{"n_layer": 14, "d_model": 384, "n_head": 6, "n_kv_head": 1, "head_dim": 64, "d_mlp": 512, "vocab_size": 32768, "activation": "swiglu", "norm": "rmsnorm", "norm_place": "pre", "norm_eps": 1e-06, "positions": "rope", "rope_base": 1000000.0, "rope_fraction": 1.0, "qk_norm": false, "attn_scale": 0.125, "bias": "none", "tie_embeddings": false, "parallel_block": false, "init": "uniform", "init_std_qkv": 0.0245, "init_std_o": 0.00463, "init_std_up": 0.0245, "init_std_down": 0.00463, "init_out_by_depth": true, "optimizer": "cautious_adamw", "lr": 0.001, "lr_mult_up": 1.23, "beta1": 0.95, "beta2": 0.98, "lr_head": 0.00458, "grad_clip": 1.0, "warmup_steps": 342, "schedule": "wsd", "decay_fraction": 0.765, "decay_shape": "linear", "final_lr_fraction": 0.0, "batch_tokens": [32768, 65536, 98304], "seq_len": 1024, "doc_mask": false, "train_tokens": 776800000, "steps": 13375, "dataset": "wikipedia_en"}
Each number is 500 + 40 x the weight over its row's rms, rounded and kept within 0 to 999. Layers, rows and columns count from 0. Numbers have three digits each. The size before them is the row's rms in percent of the matrix's.

# up: layer 5 MLP up, 512x384, rms 0.107, rows 74-159, columns 96-143
# down: layer 5 MLP down (transposed), 512x384, rms 0.0821, rows 74-159, columns 96-143
# gate: layer 5 MLP gate, 512x384, rms 0.105, rows 75-159, columns 96-143
up74 105:556544473448475490487554493522517545523527538515542495459519509540454406489532508477476433489510490506514466520484527552422547499581508550482503
down74 108:553552467469520535443521567515523577434566523562465543471456492521517445507435493515509448506445501510506448556456520466485472427473567550526566
gate75 095:537522471467477509494488499444509474510470454519514439529497454488512439524489528529570509498508491485500474469468452493509511534449480444478456
up75 093:506421453478479506559479517524460512552546518470437544488479454555479510464521419446473472489517462493531498502542537496524527459548532418476537
down75 102:452468485515465524490501477445472495543534427504556475567508507547500481509444507473540470506513442517425487533501511552523519456554507427530550
gate76 107:445487505485460541573500451451447523492492446453504469464511503425505413514473526486523410481409328544553473535502493510498528459550517512523490
up76 119:450505413533505492483533548572527553475467523535496535477438528494539504483529498479507598620475431460488533539556508469460556552513509519515465
down76 111:440489472510540447566551489522470512485503491497527483479466499387556469457466498483508536589455397503603521549428533501511544499515518525526459
gate77 104:487543508519533529535477531491464521548459570454455471474565464613463441494531384482488442460455461553480530491486527472510453502543526559462528
up77 099:498569501441458530556517560465577472523460510424376516443539527483449456577454461493554451524557513533487428538513522481508521449504553483512575
down77 105:478507509437532463470500528528484558566500477489511515525480520530534495420524604453539534459521533512515410515468430550512521409471491497510559
gate78 097:512469470529448486492521504522456525462532550506458489487517520441541554431517473466545585469453418461538434523522571454490523491489468551585414
up78 094:407476514446525506498533468516455468481433508491485566468504464509555516556538539484499439510497481493515477524545553527539470543507519465511507
down78 104:479449501539428520487549470506502553426536539479511526453492502476529517493546463513557561458473464447485442491480626500465511574494501510551515
gate79 105:477440502491551556602484541502519521455509512499458526496464522582543452480444465497588472525478462542518425517570591561496463540562495556525519
up79 100:490519476492495483464459458512428499513546513489452460485447473534475551529541513502496546507488438521480564555460505464475505503523531492489499
down79 102:529528461510437515485497500476507530485476528549555519513576538519476492549503505475433500525490517470495491527510524466506535457475494517422445
gate80 100:429505478508501435487443450510498486454494514520566434496475486501493534519449520500497466446524473464524504522508449525470503461407495461478495
up80 099:485550514534445439503468438542501527479536534476557494557580555518497564569490510504405494459509519529512491541495446432481495513392480495534514
down80 105:501432495474440602518542542494470515478488511489531445558545517596491523545483469487387498469494544542474474518494562455512518478481448560507487
gate81 098:468531601507499449482480576486508488519537512438482541408514462473449517540480496502564422445525530528543468426499465485552496506467436485560468
up81 093:466474506521477487481485497504519496562488503492466518547478559487453420484487490512443463505463459526452528539553464494454535629513523482488458
down81 087:489494520537481518537506462572482507469481464536491523484478453509530569512497481451551512532545545452528499489451542509535473409476459552521517
gate82 111:466478452486469435582437498559482507468447534492512461448539462475559472537389515480500503456463478509487511525535541555501457516502515473498490
up82 102:534441490486583477496518513484449532514527497436478508468415538520384565417584491503472514444435483418534454538560385511473485448477482487396509
down82 108:558451457532568500468505474497460513535486528476498541542551475518461546435571449584565506448526465449589443529606443474512537489512462466472467
gate83 111:541507502548494463478557574453447524466520508553516479533411504458481473540512551585554462566566516547475514495491551531482489503470433528514468
up83 104:509456478464420510436470433464466554509478479523451540494458482507511534575451569513518418553530527469466478504552547521377512479535515534556529
down83 098:496519521541546496523472559494508501480537532439511435512533529551495542453583429438423563444413522490599488522475445507565473535430528424454484
gate84 104:491509459491534514488533432500450506454540533497511535453480540479604437562464519481471566531484456477468460494520434509525512523495477445504508
up84 099:524557437494513496489481471483516494472490502558546484529462450487550544487524503510520532516509442481491549508465538571542519466501534503554628
down84 096:505458511557531539462493437499431495542502507508459488478553569420591456543525546512523518480503481477423541530480508505537484503521554538425433
gate85 104:436491415493504463511508517468523498411549479495511549533469499463485445457530537440535445578468507508485451581545560503567444510574498580542513
up85 101:461510462536494433543547481475603477490475463421456569525496478504520509520508517498542521486502462480574485493573537570483488526560455557567479
down85 103:457522513490531509485499480527468402537454403460495511500466461521453568529510479569500459507488541443495556588572498556554483468483493560527561
gate86 095:500467508570574471576538528549476536431523498517542427616534552507558543506518491440456547529372515528493422472532506565528483442499524529531495
up86 090:500541523524460429485537447587542487485491505509497499559491549488475530487496469463516505578455556515469438584487527517505468506541467494462533
down86 098:512523522531446503409499453490534536564445543495471592466474459494441456518442489492510492502568481515486523529456541443456505548522435449444545
gate87 099:448468523495541546478476511515534530536505517552501478572510535541511486574422504493538489499475481552522461456483492525527399497549495519469420
up87 105:546527440521434514526500450464432500489472426469502523430558520478498537459640530542494481533531457490441539507507540463536566517496496478514595
down87 094:510457473538529521459511496521413531503549516506522481483503507531488510535433458467486453527505458476485429523471418488500456447510493500480477
gate88 101:503580389514479506483438569479429488455539462593488458465462490456546465564430496535540474516496547464488510496438541550550568517436563553551586
up88 102:498441575558615463515533461548587456492497530450501518478492522452537508466505547502522528510507528465553576480512477516493340434561477469441439
down88 095:537529400544488479497462561503469518456536454550518521464556491498521508562438495514518442488450562486488456534485552522473507502503516540508617
gate89 101:458509486468552569497495548517495541481529476518487442504454465390527456471512495517516528410452469503554462529518418486499484418493518515471515
up89 096:490457497541546482523474477536462489512498466472504458545467452535540521469458555475523523492469477443496572506553490497469428453533480472431558
down89 103:430518488528539493466522463455496479446489475475496478527470507529492501443497557528562484498513526504551598568484505463502509493452502459457544
gate90 101:465504470542474538465456421482509547541424455493551557493527452509549517461510568403473579451459486507522516557465472460506554495540528500476468
up90 094:525532519503465519496563523610475436536548450475519491517473546485460466618406457462453430492511561443480541421526514527500518487485424474512480
down90 100:473435494581555582493509492461460456562474518446486535566532533493457477472585556484535606462555474558461531585421510518486536464515557554475502
gate91 095:516474545528502577555563545473587535498492461584510523442489546540500424504497522421522506521493455572496436485457516504494507506524475502552518
up91 104:495528447394511497491517496455453517526505547527510488490453462473511431597468471487464470543454521479497492468459527403542493508485536523461539
down91 108:436506505513480516550586477483445490557544424485523499419487449524495441561418445405508444487431533555512493485465550441461485500499545483432538
gate92 088:468549502502505523528504483456513516541503519437478496524504461465485507437588529533482512570574548516470561547494459506537529514545517477432385
up92 086:475565446459503493470476536538456535473471505540515503452531514560555538475479509515483504527507434488551463474418530500566494515465423528496540
down92 081:512554527559469513538466436473534486552488486432482497487467450465513478532561489578502484550531512498446571518537502519515494504490521495459463
gate93 114:518589488487459431527523546470530550505535492459507474540472449509533487505501476473506547491517477423507481510555528483553441458486485521460527
up93 107:506513513490498507470502497521478539458478532519485459468502512506450412534466517490527523559503514532514442535463480469488530472468507457480487
down93 114:549553463559536459491484565437500586443519474462531453508505453502489423469499550496575534424554486437535471495479442474572494461458503570473529
gate94 103:568504421492496445487476454476532549521469516525539434412432465441540491559412537462442459475452430479468469482542512533491514469447609575498502
up94 107:538421466443509466503471431470483486467464525439542473487579536468529512444502535483440444562565526433498474513476455528387517559599550526502473
down94 112:498491431495547530476428441548503470514475584501568496539513558517501515499546495475402476467565516480519448466509462515398493585531417445492477
gate95 095:423519495501457498524426503568481531503521532493519453556458491569517498527520383460555548450449524559510486495504495519576498541485522540546506
up95 092:485461478530498485443480516591502462501456537465554461484548504513538508480532484476485537470499476535490522532527447524454426518537432556584481
down95 096:445456577450401489494489514507545491429513419515485472511439444575502439427487429487492489493479486510541408464445551516507443522465515537540530
gate96 111:496503531496464519466539489535468581435540404439595448481549469428536455510478460480516543484466482425580491465543494447541479500435484477454532
up96 104:548474491565520482492486534448475405489496494542470577555570519504559424495388499475503463510529475512513499501463503466486490448536408524524486
down96 102:520518502502529481501481503485443533419512478534583502501536534440547494501504511517468525522542491541425482513433397460471529491502435507496524
gate97 102:528572492539462465534522495475422579474480464533534507477513501463451468577510541567460473478484551507495546445477518412488524506478480520510537
up97 097:566407493481422491540456548503551516521466565497486503474474475525439552447528526452547480519479463584459460483524532494555453534489474438508475
down97 094:526509473458503448481531472514491558536443540531418510543499498452465489512581554528468500556498427479533476508490500470519554505475543409497510
gate98 100:521456444502530467488454493510467501531588487437503514492427449480510428504485536510465464519491495549470518484495517441488437512522483541533526
up98 102:519475504549461521445459499448504523533551494439449469524493454513479456468522455499465403587503478555504517518506550517445464587513491614586490
down98 105:473454548523476585469557536546527518591505545518417428508501465464500534475558388465513491577485501495487527518567452544465442502468480553558424
gate99 097:544425533464586476519424434543569472485472491567514489552512457469590550529436521421478582533518452589469475437508461512474474495468573481543459
up99 095:520503460516512525477505523506507488494484440591496492518460497466551520493474532407434496496544502561477467448515561480508464494500490456540462
down99 085:504516541505449461503478506510463458529494506447477515517514456479476488543507480511551486442477548482508513506512512530474430506482531490459539
gate100 107:507443514506540569540545528489532458548486519487450510531526534555460455480508563520589520547522493602519483522495565599494501515508449513528517
up100 112:445520602550454631498526449451478454458476502503481517495513438511474512596476530452529451529484526494444584512572493487520509433460484458445504
down100 109:536487550507557527523493488549464543484490510511515453451491516442543470481521484545466495536437531467600499546563585504504513511547483533505463
gate101 097:488553465502579537528541539480464540490450571550469559444520540546429486510533563488534496455488491524543515469456514444541500505469464517437457
up101 098:442487538453494554531521546547477502557493487524476536512538499484538455545519501533525457514492520512508431470523566559491424481458408521472451
down101 102:560540596489508458456496519539502591481516530514530502492472485464561492460485450457549485513522451466501435488471561512428487502489578464561442
gate102 099:516482422536496547473518466485431510537566502515479485505445492435490497505547472534516524594488485485529489481538461492463485530545494520477457
up102 099:463496481483558536529551508497470468557514459455540560536523490506393488433438459473480595496536538511492497450448519429495451518450466489491487
down102 101:485535510539438505575521527597513506474479483476484519467454543569546493501441475522498447516506477517464496542454512534525520430533447515554519
gate103 097:471491495555490599563490459544556573549484464476511501531497485487467556516497526470518492513486477530488528612479490490469432501494486505513471
up103 093:513546462540581479436534523496531473522481514493478508459499481519484434493462496516427559443493526501531534441452439497534543425487525553458452
down103 092:497512469465481542538574440527540531551519494520446524503488470484482590528474505485486517543508466497480481479438512498506518536552455443515502
gate104 107:466448544487565450524446451465462459498508466486496463503523396453471468511488460534500452513455485457571488456505466510506536467481476565522548
up104 100:516492550524528412460508446420466443506454497466457471531527440509477481475555473444489504583447468421547489476484449473509497422507441535534556
down104 092:460515499492600575511540518515438539466499498473495492531519460479486540486559555488536529543505494577477571539576586487468506520479488462397499
gate105 106:462445439510531455501429439493473558478518536487500488504456441493577477528530648503524494531460508582534503569551530511519507477465547531537539
up105 124:497555493538459543490577535508492494541450443536495528506541572492469501497429457492574488472497470460468508460454488471450543523547438513474477
down105 097:490524507525485485456479506478506504494488473536476495514522538498494504482525499209494488513477442435488481540509511521418503550520508519497459
gate106 102:459446500540538514488484448548480486446534449498491532451495539500472463501490485384559500500420450538567462503502524558468442481496510525565520
up106 099:495416473498484495457491447464505471484476472467603522473441528538447550528567552440510540462458428464540527511511491537503487496463455465475505
down106 094:502579447550573455553434475511470566505435517466497499459561525594417471463550520502549522501464493539562489507467509503519511463482510516549480
gate107 101:497468444475483579549496482474509526489507504578470517507454484502549465525497609459476473478370472576464509514487533543469545536491512443572576
up107 114:420439468525532606534552580430504523461455532451527529442505460493505471465515543511494492385511514529544472421566563507534500503475530444492477
down107 120:498446512532509580520530578413501561448483493479505498499486483517467548463536544572481494413486480539581500444517505511516493539451508475472462
gate108 101:479477535566547490506533471510526522560507451520494480544514456471459440501424472385451519521519477519503479561531450524492490508515531525517463
up108 100:547463460447418510548473517497477482513475546543489512488442580482492469528541518615550467521472476537451521464505546531501475499488532525472539
down108 079:400498556540542444518502484506553508513548455488495506541535430513457481482463475421411537489520538495506492527545500534496489512528504483540467
gate109 103:525530505517529485470460487496484535450535513561445498469502592478467444479487533527494393546534483517484459538581577528467439489536477581572491
up109 102:498431428506484526558503536523474484495457508501535517508478473480525508513575470470462655397441456485550488471516480522548517496475506489405545
down109 096:493494482470508466463489492522492511462501513528501573470501548529515448458469571575522444527551556525488506479580548465455446488543447590601499
gate110 093:488495467483482599562555478418473553462459521542550458449540493456594525519554497501493586555489480460525550530530501521521457541519460484426493
up110 084:462542497447562502467546386454476503552459462490448516507509582474554564472509543550525550548480542467447500489537506564564504517445453551452432
down110 097:513484501452545420389507518562527449524546496442461567507500539508455525496455469550488443504472504528515505473493489523482528446467499531510416
gate111 096:421536462480569542397494525483503534520475538468477511487517505523570531474554507535548577573484514527447549507488495521496490582505502492431471
up111 095:426484504427447504491458551463483429541484473497406526451482494500558510442535531487551513462503459473493585468553477447491548478456477506498497
down111 097:487514523559558464486507453468515567480563528515567487528452505481493459499427443492465452571490542508463485518502491544511508486540514524488491
gate112 096:443482479426487554546486581421484484457532483565467513460528453433551527497496474471549475482477476500494496530528488480506503526468487532549499
up112 093:489505487527488554525494503529501538487448473516483491433515533520449455516511578527541534507585498533484503527466473534573455567470504457536510
down112 094:602514520584530464508533463516483513545436590485471456564424545510533436497465529550438611462515496554491578521490518483527506504494518418528465
gate113 096:482478540459535474530477477539530454460516452530484515558487440541525504480507442491446554524464534559545502458580481450578431486469516507490550
up113 095:453506485501568516507462493442512536482439545540488564476514430578498536496528505480528505525508507597526523546545505513559419490449428493521528
down113 088:513519423537478457571509534550527554607439539523552478529486578450405425450492493462524523463543466498441547522452545562527536551496553443485483
gate114 094:483544417474530519529446567437505520486529500498538515440502459508436495500569588540590551516503464632506507558395561495530467560507416476557465
up114 092:423492522481509482566423532459474525560450475482477569474514471510500510478451431494528495554443448529483551520456537512539430516494546446497515
down114 097:476499472466510525472560480521534447469539434504472503423521540509505498500549466481476442441565488473495482480478497432496450515433447498521523
gate115 104:537453543543530535472558492499428455428532474481486446476540548474523542560444566438473521569534454498443476478534535564526445478484528396494524
up115 098:483550503509453494557480489495596490513485567494507540470495507534462479461527498509524496450480520522536490500439465468530566526561474594537503
down115 089:451522600519388511469443475504498488442477536459536500517542507567457536481540535481465492451504488432521483494530489511499512492474522438532510
gate116 108:528401456506531534494452588531565513438443496517463497450511500467563517434434492487450503471473427521525427510456485497506541452417527452488537
up116 101:564490516537526478441521484471499434513475479486609524460509508506542539606494531538494486496536484476492518493454472495526461452500527502475413
down116 103:508477460513483418462559448531531472480458518584532534523520481500452567577430518506430467535516562515497455533432487540495532468516438471542446
gate117 090:508534475510482473515467499464509548469488456505532449479460420517469540559464571507448557486515493493479466489475472427548512433504495512454548
up117 087:499442422454480503465449557475486457593496481506508505542444475451422506450499564449544544504492555519498586541524424483409490495510492563477471
down117 093:505481445424524538464454520522436431617464504475504561515501529427493439501467565530525480539543453570462528547518514479472453509469539589524474
gate118 090:427454447519539586462514412484575466495505457494534547555496491502462513507507536502545609508507475494495551510495470487519494515514433550554539
up118 091:536474502495430457396441470518515512512449459505595545569555444541494546502448457509407494510513529501480576515523468452449514534501502568497499
down118 091:566492516453505476522484580508468617472526508496447493479444550510519498493492517542506462500444482521465475443541497437498453458471501518587481
gate119 099:489482543495453474588467480476558471457520503518499503542477539419544485515483544486482442546446418478492544469526460535521528465471472572554532
up119 112:459529525489558552463523467510465451535569517474499473493512490474483500560454524500556512447507483514552520506530515517494496515544593442501464
down119 118:516471432498468549479493438496446457509520499551542488466541494425480510492439452498519479497512531527551558480515554559579470520525539464477459
gate120 099:552508436462518506560495537520417518525529501554435477544462476527516530493498495531618490482433461513488454536519490544448446511475488564465572
up120 107:486514426480551550566503491529443498550536540469419470499499495531495564466540526587562517545516474500451499509475490586447557549514547507469567
down120 099:507480506512482514464431484524501498499439536448476496495541502479479498504474515429383537477615560516551519468425555433586507480550562457546463
gate121 102:484489453575580446508513538525519532479490525508522463489489533462499476451475534416521485585502493575504460565472551485489498527532487483584521
up121 103:521466481479478446503490471518450546505543493451526466502465535499433478507484511527523617475475545518507454558460507470516477494530471428496490
down121 104:482425482482468556488540448523536517427531462497540497495479562517464469521567444392550531520483536406486466481540512527429471486537489506547461
gate122 098:483470454456475439557403449456463412444480446547466521495524458528473515530527498475558552502451540554555486542556626547508477497490571466468479
up122 106:477469441463524483479435489518466499469474511534527520570553501513508500524527520446518529434443440522532425488532565532481550454476566588533529
down122 101:458480475487496459552435487495505454427461503535445506522526505497494512537563493486538541505458570585565478574503586570502453465472572472511496
gate123 095:568438457439551514510445508527448524438500422513526509480492447541548524463414492509483538513525533505471462482479501501576439474473452475592587
up123 109:549484468493557443536526603431480514472521540527509523474496507476538450574522479546562531488475495571511516496513570543514511430512496481529530
down123 106:559478487500502446539466442524450497496498455552531536457549499466482470498463552576478536468474547512549483482496546513455487449450538469491523
gate124 112:525489477530518477516447535508502479450447525511541480529529457554588577536508552474450575477431442438549465492464538506501505497416498484514548
up124 111:512574442501497452495471409511598424513529514521500491557455473589572547551433513536457486486471464458484541475476436522518526397503515550501509
down124 120:499492495535503414502444418513499486524534463575536488495559461479491475526511497509512531484554466477582526443547415490534548435585482515509508
gate125 107:464516544466494448547512556512495460546531552487448423502440516454506453518500484515464522507433535502511539471564435548550503430520553564447543
up125 104:495534449563532550510556564475459459456554514482496490502597498553447553334541524542477532519517494559486547518455489500493441507496468529443464
down125 106:488526510487510528525480455546447546509515548469524435452458510535532464607471554422463486524449536510539478464527543524462445490565501454547432
gate126 117:509499433513547515529540511446449494433519416588533476520468514501565482509450538529541534575429472554477483526517529567516385482496461508507498
up126 133:506504517486506555525517522503426542427546469573558482522471502427542492477474517515554500548453510538522493551547485559451473434522479460467499
down126 109:488536545469516523503561489520478563544495507544521502520473602501491463516437517575502471500482515609471485523494547505458524496456423479481529
gate127 098:555552474520514487500505499548507533415539521510499492438563462489566463554414503484470502475537528455542517481468522493505437478450534457554591
up127 096:497563494510515483477558450457531516443483438516505503550493548495549499580546534510523478579505515555503477525584432556504514524537585550576492
down127 095:540499465483582530528494505531548531487446525474473451540445561497448497441435489517527490486496526549522443482475509558505493504509512441514585
gate128 096:530565507493497546540488506467483515451544492506442469479493568460526502418515559520573477497483484498544528533519481473538480509455377518472476
up128 086:501490502467490506486479504517497490499478534520589498556502426505575534487500485478454423563489448475489489499517501526447491619526573461514545
down128 097:493558483540472488478469494496514538432505518502455470517543537546505475523524494596438400558509502493473484541540463590466509580478518480451533
gate129 103:480548482489544443556527502512507551449470501638468509510506450445541530464482548518428466494449462511513524569519501507513456461524487475523470
up129 109:464505556501539470545493523481445490479527541444439527505514380435482515482553496515475462523486483534555550518509504585512508487543464428522495
down129 104:494518548500509508488531523492471505533537565426449534516525501443509504456551519489451468550505571536508531563553490489507594464521442463487497
gate130 086:452497485477438501564454515482482543499486445444490478541541519455474434543509479452542562478481503580515468496556502566497548562587489547516504
up130 091:546520481563503389443448520501540465452448464522565526477460483522526500453569487511511458495531488496468470459463509400547421481473468401488508
down130 085:538530424506449563546497452494395481475474456463452444507518469443493461443471504456524497514517485537471465504508547486482431490436455484521517
gate131 099:529484525543564549523509512512512510515456426543418535481588479609506571446440488494451453479470410630519523516482530525501532553591529504499519
up131 104:471538450528583488451483437490462489472436549606471532496556519496559488473527497509497495524497441534485509510522544447480548516527520506434498
down131 105:576555409496545487459500494493460532452499493512578521524536473539495529422520505533449534545514474460535534496478496501464493502611456445529478
gate132 097:559542481530426557518441501535507555506495572433531447495492546470477494445580565473461495458471466548511467468498594453516485488535442475582428
up132 100:510466490507444513478455524539515449512471533465553514490481447488467466435480476547503446535535496568540452495406578547457580544461462500495504
down132 107:503449474486515526559538531500453474519526486538446513449466488457492511546362503488571494552472497501491527507440479639401502468463538523512544
gate133 110:433438475466443509570440590501538503475489542490401447511427466467473452521493521486469520376473444579522502403465574525524546478416454491495513
up133 106:521435423479487613444514498475516499480545489452495512466483504504601498516522510471559513518541439501467518477419503483519524576515470522480504
down133 112:523476503495517556545548563469508448562479563498427479509505455421497499566499526526491582466494439544464588515454480452532513457488560502508553
gate134 106:539491386462565577565525574507411484467508497441489527483472534560475489495493461449602567560351396530499539464518484514504508470460475447487493
up134 114:437430493390479473515537445432463466469535508451510516468513478451547537505473603475496431520476469475486555525511513516460527506587496412471493
down134 128:473475495525477513456513486523478469522469490440472438497502444410546513493517561459504471483493483483567591478438521485508479473550474489477487
gate135 105:529464516421568451498510419459491576494471490491485422378468514460542545523492521488459515512414444431534532536507477532557502481443494454430536
up135 105:494438496480538438506513499456537514502474495398484529456463458478548482477474528494469478543444476485486480471496497501519582489480514467515545
down135 103:493457483505553522577535469508425467485524410475408515513451499540504487551483517560563406600444420529514543517522497478502468570466543554453545
gate136 098:509520494545558505437450574489501509467409530528485472563451528456526503489443526447511496505495442535498481547456509457501450510451494519463479
up136 095:487509446545516482508485459471502453484511499530491435473461514525527546509475547518515512560486547445488600504547533561500496559445532453501482
down136 102:495501528522575541522514512443516521491565502582482532494541486502515501526476519525486513470568531503511465475575501511471465472551556480527481
gate137 097:464445487530562501536486526508577478466495562562554518487518529517552478510467469473546488509510498469486521502561550518529449460496506514512553
up137 099:475467492436617528483469565536604531484581494467495512584452524513498448429521470488530557473448498493480522544532539444545515469469482500490489
down137 103:477529498522511504576489472504493440528504466492435488502410525516475467410542484514486562496515436547546568475452549480547453499486568483547456
gate138 096:474550513466444506523510500495451521535492435483476534548482498503475474546502516513564500580497463551468511538521518480513506495599530536580514
up138 079:510488566478471475505506513461512474493503510489478535585515546491494552512504527457575535507512512519522476552559523499515477500580519539625447
down138 093:519458444477512468500494550462570493501518542545441524389492493515519510509494484464576443503427523437479571517510459511510516550440500501488528
gate139 090:516483462585437499459485519488476440481448449485521475491438495434455525492514511562481492502456514440505561480507463497515502486509507491451545
up139 093:546498516480477521488562564559589476507468528578485548548465539463459536492490497526527472517493512495567530546549460439491435482522500469544518
down139 096:494470575457540495516469495491514477496572510491501443473513497544480455481593436489468465515507529501473477497519510541525494495504577520470508
gate140 105:526486538495567522508460473503567507541546553538421473548508552568553451504456514454454461534453498609492476507481580525426484526447574504511515
up140 100:473545517510454428460532525436517523535464527582518489445536450497524490524443485518547515519486532466509526493521541546568481481578462510540498
down140 103:539442514463597467502462500528462459477500471528501539469478491528481450428437502502547464400465514577545534436495514551444514487448537474467462
gate141 103:600507486496444549426465440570481521469545460573452482495441540467542496503544564497506500533562520499488471624483560433520445461549532506560511
up141 096:592515463522458517493514526493547518434509475510419508525456454563516483572514511503489467556563541459492485534504540529444455475578488560532572
down141 096:433487494485534561439522498546499540505469520439549492464538524474493468438468412484525572440424440544501490453430501473512502586534519402460498
gate142 099:407461493548500617512493534490485492470464480551542439540529544465556468558499508475449440440492409509486461439556541484553475449471496490439476
up142 104:479440509532522442532453443479496450530535515496408448499498532501497385498512496493531489522486494485488477570557515568441492486447565481494478
down142 109:570520479504480448498453521524492529489506512496433555467461515480424448468450537485499523468495445507416522514518501474465473508460502486579544
gate143 100:527482492553435515508451462506399553478575454466521530427485521506450504505489555495428544458497450538546472415427557458493561549486441520461415
up143 111:560505493522552415578515466543511396505412498533530455458485515505510421487513492512528466503505535479483452525544446461485525536496451545500527
down143 112:501550467505535419517491457447521501509481465478480461458476593495507471493540429461524426503479531486463432475463483479513493471487442476508506
gate144 097:518524501514518556475505431545458517466541468527511561478482542492462514555496549506544488526436508539528507482545447489475454519528493486550501
up144 096:503493509523486540463530513454457493523506535534434511536548583521483543471449453512572491443533472590484497516460495539444557474480502514503491
down144 096:464478466476501506534511538473543542521463497491462493514481497537495540522485468484465543495543460551485546557466583507519506488461502467533462
gate145 095:535482474515537509504461558525479516439476494504517466526521487498431530490432528472477515481441495484483499485592481471512457504516507516534507
up145 092:510513570460506461511514498454475499460507468489517520535469452518551514481469451496527471527396519455490477434464509464550433422485488460534559
down145 091:487529504508539519471544547510479481570525550485459551478502544426463524504508465486507522441555458481467552568536440498441561554504554527503535
gate146 099:513506505540472526447509493472503506453525534530451408520440516518473461533433425501475438487545511526463477477522510428482498479461571586478519
up146 099:558502506503475558482558473503472528524488539455485415483441485529541539509467480519517475477574497477478493541543438511446420557470477526424487
down146 103:466531523539550458599518487543512491512542460551527580530581505436539517483612535489519546512471445516491487465452469451523518497568461427503518
gate147 098:529484500482501548510502521423479485481544437581531515478456490521541476493392536481483469526444477574479498500471616547520462516472490403563552
up147 097:505463494479485457582509572507563555507519464530528554490478427577576517525488507406524504481546513506560466519504547496548478501517506476508437
down147 102:504410534504492522518510510498519491552540516469474542513503449511513479560425566437499458542475442548469526554438536511554504489497533489582548
gate148 102:470562498507474440449505501526525411503473534503495488557486416503529572510531440496523483443423494482503546500545475475551557428471447545482480
up148 107:447455570554520490522447502526539510514514473414484469487528515493480453466516549458500566491582502531489478484460502490414454545470562430479456
down148 094:565532504542493503505516511554494453471548558422529456511520508465527457467483414460432514531572549521549456556422543492560465467564578481493479
gate149 099:490438507521431493564535470488466486500566533533490422494522518489519418457498493447513474480474482565483469513502513487543467431474525450466535
up149 102:455508462545569594478542496490460507544453461499463492483558440537558485447505491495565479542470482543497501507508498491572514455509512481463582
down149 108:481510484498442538509529492501486560507504605443468480529559598557449482446532478543477465556473493493454437595530503522559519561477465477542492
gate150 093:462445542579465512467510504487506498474474477459544600550470513486428465536532575550538477576528567483485537547483428513473494503569460478463517
up150 098:563408514476437508544485541472435431483425444495496511534556556518500500507603480602455488541555479475447454536507513540411489464489439497484536
down150 093:442512483540496473479494464567554550532555515474525504469448468507490503512357530442572526484425523574555493474503477515521466529491596492491467
gate151 102:482537455502493459472542590564460530466583519473522415512454440521479408557512479493528497514493508494496548475522502404526507489469492514391447
up151 097:466575506463492523524503480557526515494503521555534523531551545469449520455467517534490464535501481571536570508527510432512528473493481443523506
down151 097:489495481582573502441534531463557496506512531459548455464526455499519476507487452446520475562523444415552568535490502514527520508498408515483521
gate152 100:478487506509535535571549519448493532441513476541410514531486485503582507454459419476536354545492465595451470498604531547491485476507515544476569
up152 093:499490500519415519453488552549514438493462478477557496488568522556450529456462555483443593499504543454550486468406535480513476513470494469536457
down152 090:443477488515441518550562591476506534489503450522463536514514571545539584479471453492498508504448514529455506448469493535490530513466504553468528
gate153 098:534422506483522508518467583532516509481472494536465567504507522557526602498521453500549551497510460605444504531535520513502433469482465511545549
up153 091:540497502498521487465457466502498470484472506513492518567532511470532607517504523470519514460476484533549494584485529578472484498636479473583486
down153 093:470553513507563470461502466496450569499571521459491408481512485384446443454505507523487481502502511451490435490422531523471454513533512521461472
gate154 093:471510515491552511492457471498551471507460473567489511547485469496554547519531495489475536498427559531469537551476443503485501540475533543519490
up154 093:452468432395488519499432510479442486519464571496446572454493543464478499512492583535509481526465523529428529528557480505461493459442556461563499
down154 093:546494548587521490552542465520535551480553462520520427535521507533520481498485401512532502500582397419539477449437505506549447536616490574471509
gate155 103:518497488543547542481486476466433555399455489439543506435523462503493502516443583480570570492482453593535438490414478519502453523510488465501535
up155 100:543451444416481519526535522481514547475510606527501552521472471533520441490531471469542502504537474502555529524492513442434455500429505559511469
down155 104:418474494454471493514518468513515539534524480545534520568509575469448530462498515514484518578545466500526581550549477495550501574536508509491468
gate156 103:507418522505583499462467444475559511462478467496549485475512494466524506487399597496454453507494460484493532499548512553525518483462494450568541
up156 102:513480574590475565516557444493509417484487437514496509460502522510542465518522546546549437567469428526495499484526492539550450470517464517417487
down156 101:528461503482474527480512462480496554440558457434534434531481464477513480491559466580502488474450532478548445458540514512486472464537476489485442
gate157 101:501469429501492442518509541436483447453514458538500553447498465505446474469505546511559474515490459554544493469484558510489439492508480542593485
up157 095:539534516488560535495528516568488543528528565455492490507441482488453459461572385561492476496491510481483479519491512445512509480559524503372462
down157 087:561502499499487554479502511446552428452521532485472537509504470490497530468475517548400495466577494480460477435567508495531516481483456488553497
gate158 102:523567499543495490506443452549430460431474405562504462520541464484560584516509549512526524538450523512535543511453464494493528490523517502521516
up158 100:496518496502449408488542465503563453490558509500469517501503523502495409525428452469458394510458490499491487520537477482436553481493578512545547
down158 102:477474508469498527568496437561566477508420513524476511512497506515480528428534465485537537549495502494381594464593465530541485587517463545495501
gate159 110:486440504460521444501483480558536469466615530512539531527442505534501486553376509383467491523429484425542539489515500513471539503514548513520521
up159 108:428500527521546498489445485491469511453504516567511510537482501517517527550485483459541489436511506522479505500606486463428596458520507469514547
down159 099:572480513460496501485452516569532475440483508492488472555516543463440543482492544505461521536498541502496508516442504458517498466526459497502530